Each number is 128 + 32 x the weight over its row's rms, rounded and kept within 0 to 255. Layers, rows and columns count from 0. The size above them is the row's rms in percent of the matrix's.

# layer 9 MLP up, 256x64, rms 0.272, rows 172-224, columns 0-63
size [ 88  30 114 109  90  95  93 102 108  86  96  97  32 110  91 110 102  91 109 104 105  96  91 100 113  95 108 110 104 105 108  85 100 109 105  84 101 108  94  93 111  94 102  90  88 101  88  99  99  96 126 103 103]
[[194 147 135 204 111 153 160 117 139 181  80 118 117 105 132 124 106 136 137 152 142  91 175 153  99  76  64 112 105  89 131 135 189 161 206 134 169 119 121 114 129  78 117 113  65 126 157 159 144 157 179 163 158  93 115 142 106 103 154 123 144 136 125 121]
 [204 119 166 132 152 115 113 138 134 113 116  54 162  98 132 102  97  89 139 141 177 133 139 156 108 112 132 140 149 108 173 157  90 186 133 126 123 166 194 173 152 130 109 167  88 154 156 164 198 122 134 153 109 110 139 129 153 118 144 186 103 180  65 112]
 [125 148  92 159 179  98 111 163 121 153 176 130 157 106  72 110 107  67 126 106 166 131 127 142  71 105  92 172  80  65 131  91 183 127 137 135  73  69 136 130 121 156 125 163 133 159 159 152 171 145 122 145 127 183 117  88 181  80 118  94 118 141  97 135]
 [119 108  96 106 104 133 125 137 145 110 174 141 114  72  82  82 110 135 132 117 156 138 162 135 129  39 109 111 134  98  76 143 137 167 179 106 156 128 134 165 182 115  93 122 164 130 156 189 103  51 155 129 132 117 170 154 139  53  97 130  94 119 178 129]
 [127  96 128 169 134  91 131 180 106 117 143 123 176 100 134 133 153  77 151 100 145 126  89 184 104 172  71 162 173 116 139 143 119 189 171  71  64 132 153 128 143  82 127 124 116 167 130 131 176 105 106 208 157 120 180 160 130 130  90 148 153  94 112 119]
 [152 135 116 129  75 109 148 159 152 126 131  98 192  94  70 106 134 151 144 120 104 108 149 126 146 115 125 125 136 133 128  69  74 137 168 169  34 156 160 193 168 142  94 129  87 137 117 207 100 139 152 194 118 139 136 151 127  79 136 120 135 104  98 112]
 [125 152  71 148 142 192 136  84 121 119 151  91 172 148  64 181  95 110 144 165 130 129 139 158 127 178 188  83 140  93 118 156 127 128 125 117 140 116 145 144 131  85  91 111 144 217 151 145  85  76 188 127 149 141 120 148 106 142  99 151 158 165 100  91]
 [125  55  88  99 179  83 158 145 134 146 122  92 112 142 119 150 108  65 172  75 159 133 153 138  87 151  98 165  47 119 101 172 145 159 129 158 159 155 129 135 116 120 119 109 168  97 190 138 105 114 138 109 140 169 168 102  82 114  88  94 177 127  99 127]
 [128 127 136 169  81  91 118 117 117 108 126  99 114 150  73  85 130 148 176 143 113 215 136 108 129 127  80 104 124  57 200 146 152 156 145 127 141 161 140 137 197  72 160 160 147 164 164 163  97 135 160 149 112 133 133 151  96  96 117 159 112 107 154  69]
 [133 168 148 156 147 137 140 125 132 134 122 111 115 115 107 115 154 134 132  69 135 174  89  95  83 115 148 143 176  94 164 133  35 115 150  42 111  78 104 196 165 108 126 164 142 127 135 184 170  66 137 156 143 149  96  95 147  91 166 121 135 132 109 110]
 [128 166 133 128 110 183 106 134  93 141 123  47 154 117 124 104 116 108 179  87 192 102 142 140  90 163 172 113 113  95 163 148 163 166 116 169  97 123 117 132 179  36  79 120  98 104 139 106 194 105 107 153 127 125 154 115 134 114 121 174 131  78 140 123]
 [163  92 160 124 126  88 140 141  92 157  93 121 179 125  49 122 103 107 125 174 147 141 167 120  71 176 110 163 122 115  99  96 133 200 163 136 115  96 153 150 118 142 149 129 205 179 188 129 160  80 153 133 107  90 156 154 133 127 122 150 167  99  89 138]
 [200 127 169 139 164  97  94 153 134 139 126  50 131  95 119  93 105  73 173  96 147 145 125 156  41  99 154 131 135  79 154 162 110 122 130 125 128 155 132 189 184 118 125 147 115 154 177 160 179 116 141 114 141 106 159 166 134  96 131 141 112 166 123  78]
 [160  80 124 135 174 118 116 147 158 129 146  62 111  31 150 141 115 123 166  75 171 189 134 181 110 142  97 145 141 114 128 167 185 142 105 172  86 119 150 123 172  82 122 124 176 139 167 128 124  97 163 139 161 141 131 105  95 124  94 101 162 137  78 132]
 [118 187 108 138  95 128 161  88  63 126 126  99 164 136 115 178 133  67 144 123 173  71 137  84 132  69  99 131 100  93 108 129 115 162 135 154  85 183 145  98 140 125 148  98 134 117 186 167 164 147 166 169 125 100 125 101 107  49 113 152 114 100 144  99]
 [146 127  98  81  87 147  58 117 105 183 155 138 127 157 123 142  98 121 146  99  87 159 147 112 144 137 135 121 128  87  96 186 128 186 150 102 157  84 153 135 168 124  79 122 135 155 159 231 144 173 134 128 178 141 130  86  92 135 111 113 153 153 130  69]
 [196  72 190  86 122 181 103 164  82 156 141  81 119 143 132 193 119 119 180  96 148 133 133 159 116 147 132 109  85 108 103 162 166 173 136 132 165 106 156  88 119  98 143 110 177 161 158 147 100 103 122 153 124  75 164 125 122 150 113  84  68 158 146 135]
 [142 188 129  89 150 143 120 130 118  97 165  87 110  53 116 107 145 158 114 119 150 101  96 173  92 137 148 158  92 107  76 140  75  97 132 165 110 123  96 130 127 137 129 101 129 149 146 138 182 142 187 147 144 148 166 144 103  84 173 125  72 162 121  32]
 [130 160 124 126 139  98 121 183 133 180 163 133 178  67  66  67 196  79 116 178 119  72 152 153 143  94 159 147 121  62 141 121 141 130 115 109 127 132 162 143 156  93 130 147  98 150 145 149 153 157 161 141 149 116 138 139 106 123 143  80 106 113  84  55]
 [147 158 139 141 152 133 145 120 140 136 104  92  90  77 157 107 153 129  99  73 148 133 170 173  65 108 177 142 189 101 146 137  61 132 170 142  89 133 166 136 109 147 105 187  56 189 145 129 174 136 135 166 151  93 145  98 118  80 103 138 105 153 101 130]
 [141 185  68 163 156  99 104 128 124 104 143  90  92 156 151 161 153 131 160  87 151 140 154 172  92  71 124 113 163 106 170 132 168 166 162  79  80 163 120 117 116 135  79 143 143 133 156 132 166  95 153 175 169 125 132 121  68  87 112 131 153 136 125  48]
 [122  95 159 133 121 200 189 154  62 117 197  99 148 136 107  58 128 128 105 126 108 149 152  90 123 126 103 163  89  55 122 127  99 163 151 168  93 145 140 174 127  89  98 120 167 161 131 121 132 160 138 155 152  74 173 128  98 115 142  76 146 145 107 134]
 [162 188  99 118 104 123 140 124 134 102 144 129 118  88  99  78 110 167 178 135  87 167 136 143 136 123 127  94 177 128  89 122 185 147 110  78 138 136 146 144 172 148 158  86 149 128 181 206 133  88 187 112 156 105 135 136 136 122 160  57 109 166 146  69]
 [170 111 163 137 123 203  77 144 111  48 149 119 157 163 130 128 119  96 107  94  68 124 107 151 127 133  82 152 112 121 115 121 178 126 150 141  95 114 177 168 186  95 110 186 157 142 132 140 112 127 107 178 137 145 165 122 119  75 185  98 168 166 157 125]
 [123 101  91  79 138 146 144 157 129  97 170 133 124 152  97 125 145 104 105 175  98 111  99 165  88 147  88 133 130 116 122 141 153 180  71 139 160  63  99 159 140  59 104  96 139 138 163 156 136  94 173 126 186  88 182 114 136  98  55 126  74 152 155 125]
 [122 124 137 124 139 145  53 131 150 139 143 132 158  81  40 179  58 126 162  93 143 180 158 141 121 128 127 165 139 100 110 132 104 129 158  86 118  88 153 143 128 139  86 134  87 140 122 199 189  82 114 145 138 132 134 103 106 185 107 165 149 143 125  73]
 [149 111 131 128  96 131  66 169 118 146 139 102 150 181 150  74 114 126 194 169 150 139 120 135 111 144 179 166  98  89 172 151 173 150  94 124  66 137 159 122 153 146 179 164 168 163 160 121 121  71  94 176 118 135 144 116  80  85 116 145  95 106 122  74]
 [114 144  93 103 150  96  70 156 103 102 133 121 174 110 154 109 112 108 152 174 184 188 109 127  52  93 190 132  92  91 168 152 141 143 157  89 103 168 144 176 148 114 126 152 104 140 142 140 189 133  97 111  93  79  89  92  88 156 138 139 102 158  95 123]
 [146 110 120 110 145 100 118 127  77  84 141  89 120  87 139  93 132 111 107 117 162 115 123 109  71 131 141 147 145 126 181 155 158 139 117 156 156 175 173 142 174  77 100 131 124 168 149 134 213 186 194 128 140 144 167 210 129 104 117  92 146 138 114  75]
 [138 133 114 185 151  77 140 176 129  80 142  75 149 176 133  88 155  89 103 106 170 168  67 171 137  91 106 109 150 127 128 111 153 169 151 124  81 149 140 104 136 100 103 174 138  99 142 131 127 138 142 170  78 110 174 175 122  89 117 131  93 213 100 115]
 [127 136 189 106  96 146 149 137 153 168 144  86 169 131 170  83  73 151 138 157 137 100 131 114 101 160 128 142 162  84 163 155 150 116 153 122 121 167 149 197 122  93  62 173  84 153 153 152 110  89 178 134 148 185 129 133  86  61  88 119 151 136 110 156]
 [141 140 187  89 108 188  86 122 210 111 135 106 159 144 109 130  79 130 144 163  84  96  81  97 145 150 118 168 119 144 170  91 132 181 124 109  82 104 124 126 103 103 132 105 132 140 177 179 135 133  85 204 192 140 126 107  81 162 124 145 137 127 127 105]
 [146 108 114  73 112 101 175 187 141 143 120 107 148  37 136 131  87  93 148 119 170 153 118 134  57 168 118 114 107 107 134 142 121 113 117 127 140  93 129 129  90 123  48 211  99 114 160 184 114 171 155 149 122 131 107 135 110 152 154 125 153  99  92  90]
 [134 157 111 116 104  97 157 178 150 128 151  97 160 111  79 122 130 134 119 108 169 125 100 235 146 162 155  99  83  41 170 113 121 115 158 106  94 114 160 130 182 113 106 121 119 122 140 161 169 127 163 102 137 133 130 155  49 111 101 154  83 122 142  99]
 [130  97 118 124 140  85 105 119  85 114 140 109 199 177 111  82  96 145 153 143 115  96 173 177 123 148 111 107  78 122 205 118 173 217 175  95 167 190 123 157 131  89  88 121 100 120 156 150 118 107 137 154 104 124 124 142  91 142 124 158 115 160 136  91]
 [162 138 156 141 145 167 143 140 155 104 130 113 157 114 124 104 144  96 141  61 141 153 112 142 123  44 157 156 132 102 140 174 145 181  80 101  60 143 107 129 194 141 138  63  95 105 115 147 110  51 112 159 166 126 118 169 120 121 176 133 156  88 103 147]
 [146 179 111 117 144 140 140 148 111 145 116 116 137  88 139 117 142 126 123 168 112  96 154 133  82 123 123 112 149  58 160 193  56 158 145 134 124 141 122 141 212 110  54 114  77 148 133 160  86 145  93 144 141  79 103  92  46  83 133 109 145 135 136 125]
 [181 123 156 121  88 194 127 131  83 142 132 119 113  97  76  98 128 101 196 146 108  89 125 150 130 161 123 110 150  94  92 192 122 183  91 153 143 146 129 129 160  92 119 128 189  81 170 147 200 141 100 117 138 117 130 109 158 142 121 135  43 103 121 137]
 [125 151 101 140  90 125 105 148 123 181 184  84 201  81 142 121  39  92 170 139  93 101 159 103  77 123 119 113 131 128 149 177 156 138 122 156 143 152 108 193 158 120 121 153 113 173 150 130 141 133 210 130  92 132 121  97 148 110 122 172 100 148 154 145]
 [151 150 148 130 138 128 140 137 155 178 173 131 114  81 149 110 119 113 109  80 159 102 145 168 125 112 100 162  62  98 167 130 200 112 174 185 135 110 111 133  73 109 111 161 173 130 128 190  94 125  91 165 130 163 143 156  82  98  75 152  68 166 138 143]
 [139 123  90 145 117 137 104  99 113 142  99  91 119 148  91 102 130 120 137  86 145 156 157 113 147 140 112 155 168  91 135 180  51 163 165 143  75  41 139 144 156 158 135 132 133 126 134 182 140  53 139 102 109 123 151 145  82  66  59 171 118 117 129  99]
 [162 140 128 127 126 145 189 198 140  96  99 127 152 100 156 108 100 124 167 145 172 155  53 151 131 117 105 127 160 142 166 161 140 189 119 121 178 159 141 174 122  98 174 107 169 141 161 170 153 143 142  89  84  56 155 162 153 145 125  81 106 165 124 102]
 [172 113  98 126 157 107 101 136 136 138 147 142 132 155 112  93 136  60 101  77 108 131 153  94 143 163 102 181 137 120 106 102 102 135  72 185 130 157 192 166  84 123 128 194 148 159 151 162 155 119 104 170  63 150 133 109  96 123 118  69 133 182 107  85]
 [188 121 142 187 171 121 122 112 132 159 121  96 136 147 164 101 174 113 188 121 177  86 161 147  91 166 134 204  72  81 188 146 139 136  95 105 168 123 128 120 163 122  83 144  79 143 114 121 163  82 136 153 139 161 166 108 134 131 182 113 116 170 123 134]
 [242 208 119 136 116 145 157 156  85 188 125 139 177 130 133 102 193  91  86 129 123 145  89 142 128 134 103 113 131 104 158 181 154 137 145 109 116 142  95 140 147 108 138 103 165 153 142 138 157 131 176  92 143  46 149 110 138 100 133 108 113 142 123 125]
 [134 149  56 142 143 108 140 167 101  58 173 102 170 139 162 119 122 116 162 142 137 122  97 113 136 162 159 112  98 101 153 119 104 156 151 109  50 150 120 134 203 120  75 101 148 125 135 165 200 125  90  82  67 140 132 154 153 139 152 164 161 118  93 132]
 [148  97 126 179 125 134  72  86 132 188  86 124 125 152 129 121 152  53 189 110 150 155 170 143 110 125 152 122 129 107 175 121 112 140 152 148  65 142 159 120 162  99  76 216 127 140 140 143 102 115 165 138 160 151 125 112 133 127 113 116 136 190 118  55]
 [183 123 159  98 177 107 103 142 106  76 173 105 130  39 123  94 152 161 125 138 127 146 126 102  41  62 145 109 133 139 101 174 109 125 176 142 147 102 110 128 136 118 116 131  98 161 183 147 156 133 134 177 143 108 155 137  91 152 168 156 150 145  86 175]
 [124 189 144  93  88 140 131 191 193 114 188  82 126 105 125 121 162 140 124 143 109 120  91 127 145 113 100 146 150 127 174 103  69 185 100 132 162 120 129 131 135  71 104 127  89 175 178 151 175 137 167 126 129 103 147 206 162  67 119 132 111 137 137 128]
 [121 117 150 108 151 115 100 157 123 149 135 120 114  55  91  93  75 115 183  86  82 151 116 187 119  85 117 136 175 103  82 142 147 119 209 118 130 135 149 157 132  96  79 195  95 156 137 131 126 115 191 162 113 104 139 109 127 134 156 103 118 142 131  53]
 [173 187 124  86 114 142  97 175 136 121 141  75 200 142  90  91 187 148 147 183 126 182 173 112 120 147 151 108 146  97  99 118 130 135 118 138 115  98 152 145 123 124 123 151  66 152 150 165 112 143 171 126 123 144 110 149 135  94 188 139  61 159 155  66]
 [153 126 181 172 155 143 157 192 105 117 195 110 126 135 135 113 148 128 161  56  98  93 115 141 109 150 122 130  92  85 186 196  99 137 156 127  91 124 184 123 111  89 127 116 156 187 140 146 155 117 122 183 150 121 177 189 142 108 122  84 112 121 101 116]
 [151 144 134  91 137 158 132 166  95 115 140 108  92 143 173 124 151  72 224 128 195 169 142 171 130 112 146 145  51 125 115 127 135 160 176 155  84 176 130 154 150 106 105 114 127 113 147 128 129 102 120 187 158 170 179 162 149  78 143 124  90 153 141 115]]
# layer 9 MLP down (transposed), 256x64, rms 0.255, rows 172-223, columns 0-63
size [ 93  24 112 110  90  98  96  98 113  92  96  98  29 107  94 113 108  92 110 106 107  97  95  99 104  97 109 107 105  98 106  85 101 119 102 100 105 109  89  89 106  93  97  89  93 104  86  97  94  94 129  94]
[[ 73 119 115 167 183 118 118 210  90  97 152 161 155 151 116 151 144 207  86 140 124 126 155  93 114  80 123  83 113 126 154 136 123 105 117 140 141 146 120 128 168 132 121 153 136 118 151  64 107  92 191 163  80 148 120 181  99 118 179 133 180  91 135 120]
 [ 86 132 133 142 115 115 193 126 167 146 151 169 114 168  90 184  98  65 101 123  81 174 147  94 101  97 160 108 148  68 133 126 113 168  96 169 161 187 121  67 129 170 133 152 121  86 130 124  94 167  91  71 155 147 119 129 174 135 129 127 123 136 163 162]
 [154 108 115  96 102 147 142 106 169 122 119 127  99 137  54 125 126 137  77 109 157 117  83  91 128 171 120 110 100 175  99 112  85 177 187 136  86 117 136 193 124  98 179 135 164 199  99 178 145 169  99 131 167  91 156  91 163 142 163 155 114 108 141 149]
 [114  93 117 149 145 186 140 144  94 111 134 140 210 146 178 146 102 129 137 121 144  97 109 167 125 148 137  60 147 122 103 116 123 101 152 117 156  84 144 171 228 143 172  69  89 115 136  96 128 157 135 189 119  88 139 129 148 154 168 141 141  83 131  83]
 [ 54 151 159 120 102 140  76 109 175 118 179 205  93 109 128 149 162  76  97 117 155 168 132 132 116 123 146 169 119 125 161 102 136 141 160 115 116 154  94  86 110 110  93 104 123  73 130 134 128 139 145 148 141  68 127 160  78 176 164 116 103  70 138 188]
 [151 112  81 117 141 103  78  72 110 122  77 153 119 145 152 142 129 113 144 149 105 134 101 145 126 114 115  75 125 121 169 205 138 120 164 207  95 165  99  96 101 131  83 125 171 147 149  93 109 194 136  72 102 175 105 121 185  99 111  97  93 125  96 116]
 [137 152 167 136 184 112  68 161 161  98 145 117 113 156 136  91 164 102 141  97  99 193 113 134 107  68 180 131 122 157 100  93 125  98 115  73 134 142 119 106 146  86 177 193 158 121 135 118 104  99  67  98 101 166  89  81 144 120  82  86 122 147  98 147]
 [149 179 141 201 181  53 143 123 133  97 181 130 139 125 130 187 107  99 137 122 164 130 102 137 161 150 107 131 152 146 154 191 147 126 139 120 125 140 115 158 122 168 139 139 101 111 136  98 157 159 220  87  89 128  82 122 156  50 155 141 146 137 110 113]
 [ 98 107 168 105 135 139 114 138 110 166 109 112 155 140 129  86  89  16  46 111 127 126  74 133 105 137 123 164  85 135 164 139  61 147 132 142 134 108 166 155 121 122 107 144 100 180 136 103 188 131 124 153  93 128 152 166 124 132 126 106 166 134  86 189]
 [ 66  80 150  85 123 129 101 118 149  97 108 158 138 158 125 132 181  95 154 150 136  72 165 146 188  93 128 120 130 136  85  87  73  85 137 173 132 181 207 152 120 152 120  82  91  84  93 126 123 142 139 144 119 138 157 111 151 135 123  88 190 135  93 157]
 [ 60 158  76 191 173 136  73  93 143 135 183 151 117  92 103 192 134 121 152 181 110  92 163 108 179 150 134  86  96  68 119 118 108  83 141 150 159 129 125 113 154 114  98  93  98  82  92 103 104  89 134 111 124 136 136 160 147  92 154 144 127 104 128 169]
 [ 93 144 155 155 190 166 137  91  81 166 151 112  61 181 124  98 169 158 166 135 128 150 134 166 127 143  93 135  97 160 127 140  93 152 176  97  87  99 127 105 149 162  82  79 147 167 123 118 169 126 158 102 112 121 144 118 170  60 127 105 121  71  86 166]
 [116 130 106  70 114 179 164  88 208 107 143 189 118 153  97 117  56 104 113  99  79 113 134  96 144 103 155 128 130 141 164 142 137 111 125 136 146 104  86  89 142 148 117 158 110 109  49 128 110 137 142 122 114 110 223 101 178 133 169 134 106 147 137 141]
 [ 79 154 161 138 160  95 137 143 138  77 159 105 101 125 214 162  70 106 127 126  95 180 111 157 135 166 144  93  87 164  99 128 134  95 160 121 111  90 124 152 179 117 124 114 146 113 187 113  68 182 154  98  71 125 132 103 101 110  70  99 119 101 135 137]
 [ 85 145 103 117  79  99 146 126 114 109 171 122 135  91 162  70 173 137 140 156 125 181 137 156 115 114 143  55  89 149 100 123  99  94 118 109 123 147 135 143 139 219 112 100  70 128 137  90 103 143 169 131 153 100  67 152 150 135 122 121 110  36 146 132]
 [ 42 156 127 149 148 159 102 180 141 148 167 107  95  86  70 188 106 129 176 101 146  77 126  90 118 134 144  78 172 172 141 138 109 133 124 124 103  91 121  76  81 121 125 123  75 141 154 107 120 101 160  73 111 118 153 135 115 102  76 120 101 160 140 172]
 [188 126  57 129 110 171 183 162 102 150 143 135  75 112 107  97 146 110  55 136  84  88 113  87 117 135 154 136 105 106 127  96 155  75 139 153  80 162 117 163  93 138  80 129 144 100 170 101 153 136 101 125 104 183 129 172 128  93 154 165 148  71 121 126]
 [146 139 120  77 174 132 116 136  85 104 104 158 133 103 108 103  65  94 108 140 140 134 139 135 135 166 124 116 114  80  91 114 152 138 107  43 122 121 125 170 110 171  85 110 108 148 141 134 107 128  93  65  65 117 127 206 188  94 117 139  53 113 121 100]
 [164 142  98  35 103  88 132 128 139 134 106 110 173  74 136 118 154 125 159 102  79 180 110 182  98  86 115 111 121 155 166 129 125 164  76 152 152 165 137  93 158  89 122 147 127 123  90 102 147 139  95 134 150 118  59 150  98 104  99 132  94 145  55  97]
 [194 155 155 144 113 174 125 102 160 139  83  67 130 113 242 135 172 166 138 133 133 101 104 146 160 129 109 113 177 117 180 142 168 150 118  80 156 137 111 149 175 143 139 105 161 122 169 120 152 136  83 159 111 117 112 154  87  97 145 123 113 167 120 177]
 [ 87 127 143 120  96 110 171  93 111  90 137 159 139 186  60 134 130 160 138 129  60 123 114 109 120 122 135 130 116 125 160  80 134  82 196 120 153 124 172 129  95 179  83  81 147  86 129 115 126 125 125 173 167  34 124 142 157 171 124 118 143  76 135 144]
 [161  99 110 106 151 125 138 113 127 153 104 112 173 205 144  94  77 128  93 102 118 158 149 123 111 146  87 145 113 127 109 162 136 120 184  93 124  86 158 142 179 107 110 127 144 175 120 128 184 172 133  82 143 225 102 172 119 123 103 200 102 113 162 130]
 [132  63 100 132 162 116  51 129  90 100  50 105 193 107 111 105  92 182 107 135 146  45 137 114 114 166 129  85 155 112 112 113 168  79 151 127 164 124 175 116 112 103 166 112 144 121 104 102 165 149 173 117 128  80 122 144 119 121 151 154 153  99 132 134]
 [118 112 121 131 190 136 114  56 144 144 157 199 123 166 180 134 139 162  92 103 197 106  99 171 109 134 122 127  93 124 168 158 150  90  65 153  89 151 119 117 139  97 103 113 128 121 132 109  89 114 124  90 135 208 105 103 164 131 100 140 125 161  87 184]
 [129 124  62 146  87 177  70 113 130  59 136 143 198 102 142 131 145 173  93 120 144 111 113 112 160 128  92 157 140 135  77  79 106 101  94 112 134 117 122 108 148 177 126  82  83  63 115 143 100 143 166 118 117 115 174 148 164 134 160 155 115 129 190 171]
 [ 59 111 128 139 145 117 134 163 120 130 151  97 111 152 160  77 145 100 156 164  84 109 181  88 140 125 152 121 169 152 160 147 116 137 114  97 129 122  60 154 101  99 123 151 154 132 120  56 130 180 127 162 104 199 172 155 163  88 136 112 172 106 200 155]
 [119 131 109  88 178  90 150 141 116  84 136 104 144 130  97 126 166  74 119 179 100 103  82  93  93  92 121 174  93 158 107 152 145 106 103 142 147 120 103 107 157 131 112 161  59 153 146 120 117 112  73 195  63 187 107 144  78 160  84 116 125 150 100  96]
 [113 144 142 119  97 134 152 114 114 172 161 155 205 123  93 118  93 109 115 107  84 112 169 151 153 128 141 123 146 160 123 154  95 123 104 231  87 173 124 108  72 158 115  82 121 103 169  55 143 173 145 135 103 146 190 138 103 103 122 125 175 154 134 133]
 [168  72  95 137 134  75 120 140 111 138 138 121 142 157 103 112 102  44  86 102 151  96 105 146  84 111 161 135 159 143 158 165 151 143 186 172 133 141 144 135 101 136  39 116 141 124 138 147  92 164 172 141 103 196 168 123 116 154 121 154  85 169 121  83]
 [ 44 154  94 123 139 125 150 164 140 148  90  29 159 145 161 162  79 147 182 141 123 110 105 118 180 118 141 121 147 158 107 108 142 121 140 144 190 148 137 155 153  87 130 120  97  98 135  62 117 137 144 185 134 115 149 117 160 150 118 118 148  56  95 134]
 [ 81 156 124 135 105 147 129 114 152 117 173 140 167 155 128  81 105 125 174  90 111 149 165 160 174  99 111 178 123 103 116  84 150 176 156 118  69 174  81 133 122 161 123  89  92 113 150 120 133 184 120  88 145 218 141 141  98 183 120 124 185 145 134 159]
 [154 120  93  94 197 198  95 114 127 181 117 143 144 106 119  93 155 128 142 146 125 194 110 109 138 120 140  91 143  96 154 169 118 137 164 181 150  96 118 106 144 123  82 171 127 105 112 103 126 137 136 130  53 150 143 104 178 104 210 165 156 165 132  80]
 [159  84 163  83 113 119 148  98 132 166  92  92 136 206 138  88 115 133  98 132 210 150  78 163 141 149  79 107  97 152 131 122 157 133 129 126 127 169 168 124  61 125 103 154 179 140 121 143 115  99  78 101 129 135  75 116 154 139 186 146 130 181 140  92]
 [177 134  66 132  92  86 154  98 121 180 111 122 137 150 131  79 117 156 104 119  79 133  65 100 143 152 128 148  91 169 138 206 171 126 129 129 161 171 111 122  87 177  89 110 168 112 159 165  97 105 114 128 112 119 198 139  75 175 117 129 133 128 134 170]
 [ 56  93  69 147 136 109  62 150 111 189 164 103 180 109  90 111 171 173 157 155 131 101 142 132 143 116 128  78 150 153 153 113 135 133  91 116 142 143 132 113  96 183 129 107 138 109 120  88 110  76  26 125 141 156 109  81 132 127 152 166 131 122 123 111]
 [ 20 127 125  78 129 146 129 127 103  85 154 133 145 182 139 108 158  84 132 109 120 107 110 103 137  93 149 134  94 125 100 215 134 125 106 106 134 141 115  64 111 153 138 112 103  97 103  96  96  81 211 141 134  98 144 136 123 155 143 143 180 124  88 160]
 [138 117  76  88  45  74 103 118 146  97 107 117 140 177  83  86 107 149 141 139 125 102 123 125 153 175 108 130 161 132 122  84 155  95 132 135 159 150 157  96 111 148 143  76 132 129 174 148 163 184  72 192 128 142  92 111 104 118 113 167  78 181 100 103]
 [127  73 108 125  85 102 127 152 123 158 103 127 124 127 164 175  93 131  67 155  61  76 165 119 158 172 132 124 122 128 178 146 143 135  92 130 209 138 150 127 123 159 107 140 159 108 104 118  94 122 136 166 150 144 110  72  91 129 136 135  77  61  73 183]
 [ 75  71 117 120 108 114 165  89 127 104 159 117 121 152 112 144 124 153  85 145 129  91 119 105 122 141 179  59 149 170  96 115 143 147 102 141 155  89 134 137  57 147 146  62 145 198 113 123 104 170  62 109 126 123 150  96 141 148  61 170 115 159  91 128]
 [115 140 197 105 129  84 110 127 141 119  73 102  81  64 141 171 136  72 163  68  99 184  83 111 137 156 137  92  87 167 201 143 130 113 148  81 156 114 135 106 124 137 133 121 136 101  83 112 157 184  98 104 119 128  98 107 167 111  87 143 110 150 146  98]
 [162  92  78 137 134 142 129 103  86 140  41  89 136 100 136 134  45 103 117 136 128  75 144 158 132 141 141  74 135 104 106 139 179  68 129 132 124 172 135 110  58 135 163 139 136  97 141 129 109 177 146  75 105 104 110 140 195 162 149 103 151 129 117 150]
 [ 92 126  86 179  95 117 102 150 178  89 142 170 143 151  84  72 147 140 146 107 139 131 162  86 147  81 121 121 179 152 127  97 133  82 111  94 103 150 105  67 209 176 115 120 118 106 102 119 108 157 176 132 129 147 101 160 121 120 184 108  53 137 131 129]
 [112 161  82 184 131 180 115  77 168 124 183 131 120 135 132 140 177 109 111 116  83 153 169 168 127 147 115  83 133 173  34 132 126 184  75 118 109  91 136 152  79 153  99 130 178 125 146  89 125 132  89 116  95 138 157 151 163 115 149 106 168 153 136 148]
 [ 87  88 133 126 202 152 117 168 151  80 130 178 151 120  87 110 157 144  65 147 150 116 116 153 133 153 110 108 115 109 103  60 162  83 156 178  93 152 125 115 170  49 109 160 107  80 117 106  89 136 138 157 101 182 123 107 107 107 125  77 122 145 138 156]
 [201 130  48 118  99 154  92 129 104 106 111 194 114 120 118 122 185 145  94 126  75 140 104 144 155 150 116 114 149 196 161  90 152  73 138 199 118 138  93 140 117 160 147 137 122 124 108 131 121 185 124 142 101  97 154 150 134 203 145 124  84 136 148 122]
 [110  84 114 127 100 188 158 130 100 168 132 116 129 128 164  93 100 215 119 135  87  86 158 105  93 152  94 122 125  63  51 117  96 144 108  94 102 152 127 113 132 151 121 146 215 109 101 142 111 119 150  85  47 113 102 110 147 126 124 109 122 153 136 113]
 [ 96 122 140 125 107 192 128 157 161 153 148 133  87  81 179  98 177 127 101 147 142 105 127 113 112 163 136 149 153 227  94 149 121 159 135 142 105 145 125 127 104  98 123 124 153  78 107 119 149 161 109 225 107 117 138  58 123 162 148 165 149 113  79  97]
 [102 167 162 203 117 169 117 194 202 148 143 107 120 107 128 122 134 128  98 151  84 128 116 156 116 111  98  81 138 188 145 114 192 175 126 136 126 141 140 141 148 109 130  98 146  95 196 114 139 128 126  60 205 115 126 156 131 128 124  70 164 116 134 137]
 [150 149 115 141  81 136 108  92 173 153 174 131 122 127 101 152 129 100 121 124 172 116 154 107 145 120  83  67 153 149  83 139 154 126  93 115 135 136  61 169  61 174  79 118 116 101 156  64 110 105  79  87 105 148 143 167  73 144 119 162 145  66 123 163]
 [ 59 114 162  75 155 147 124 113 119 145 156 155 116  91 146 121 124 132 136 213 146  97 118 150 124 162  94 122  90 123 114  32 104 130  93 131  77 126 139 183  85 136 124 130  74 169 131  78 147 135  89 162 164 121  66 155 120 114 131 118 137 165  96  98]
 [149 102 112 143 134 134 133 115  73 121  95 109 105 166  82 152 128 159 143 120 121 136  90 115 124 170 150  88  93 119 129  58  92  87 199  90 137 142 142  96 163  94 101 170 104 143 122 148 132  83 108  73 139 109 103 166 176  65 116 110 110 102 214 162]
 [ 93  92 154 122 154 129 113 119 160 144 169 124 121 156  67 122 132 158 158 134 115 160 134 110 155 125  47 102 146  92  43  82 135  68 120 120 151  94 166  77 116 131 103 157 143 163 166  88 100 123 185 144 126 180 144 155 142 151 138 145 184  93  93  93]]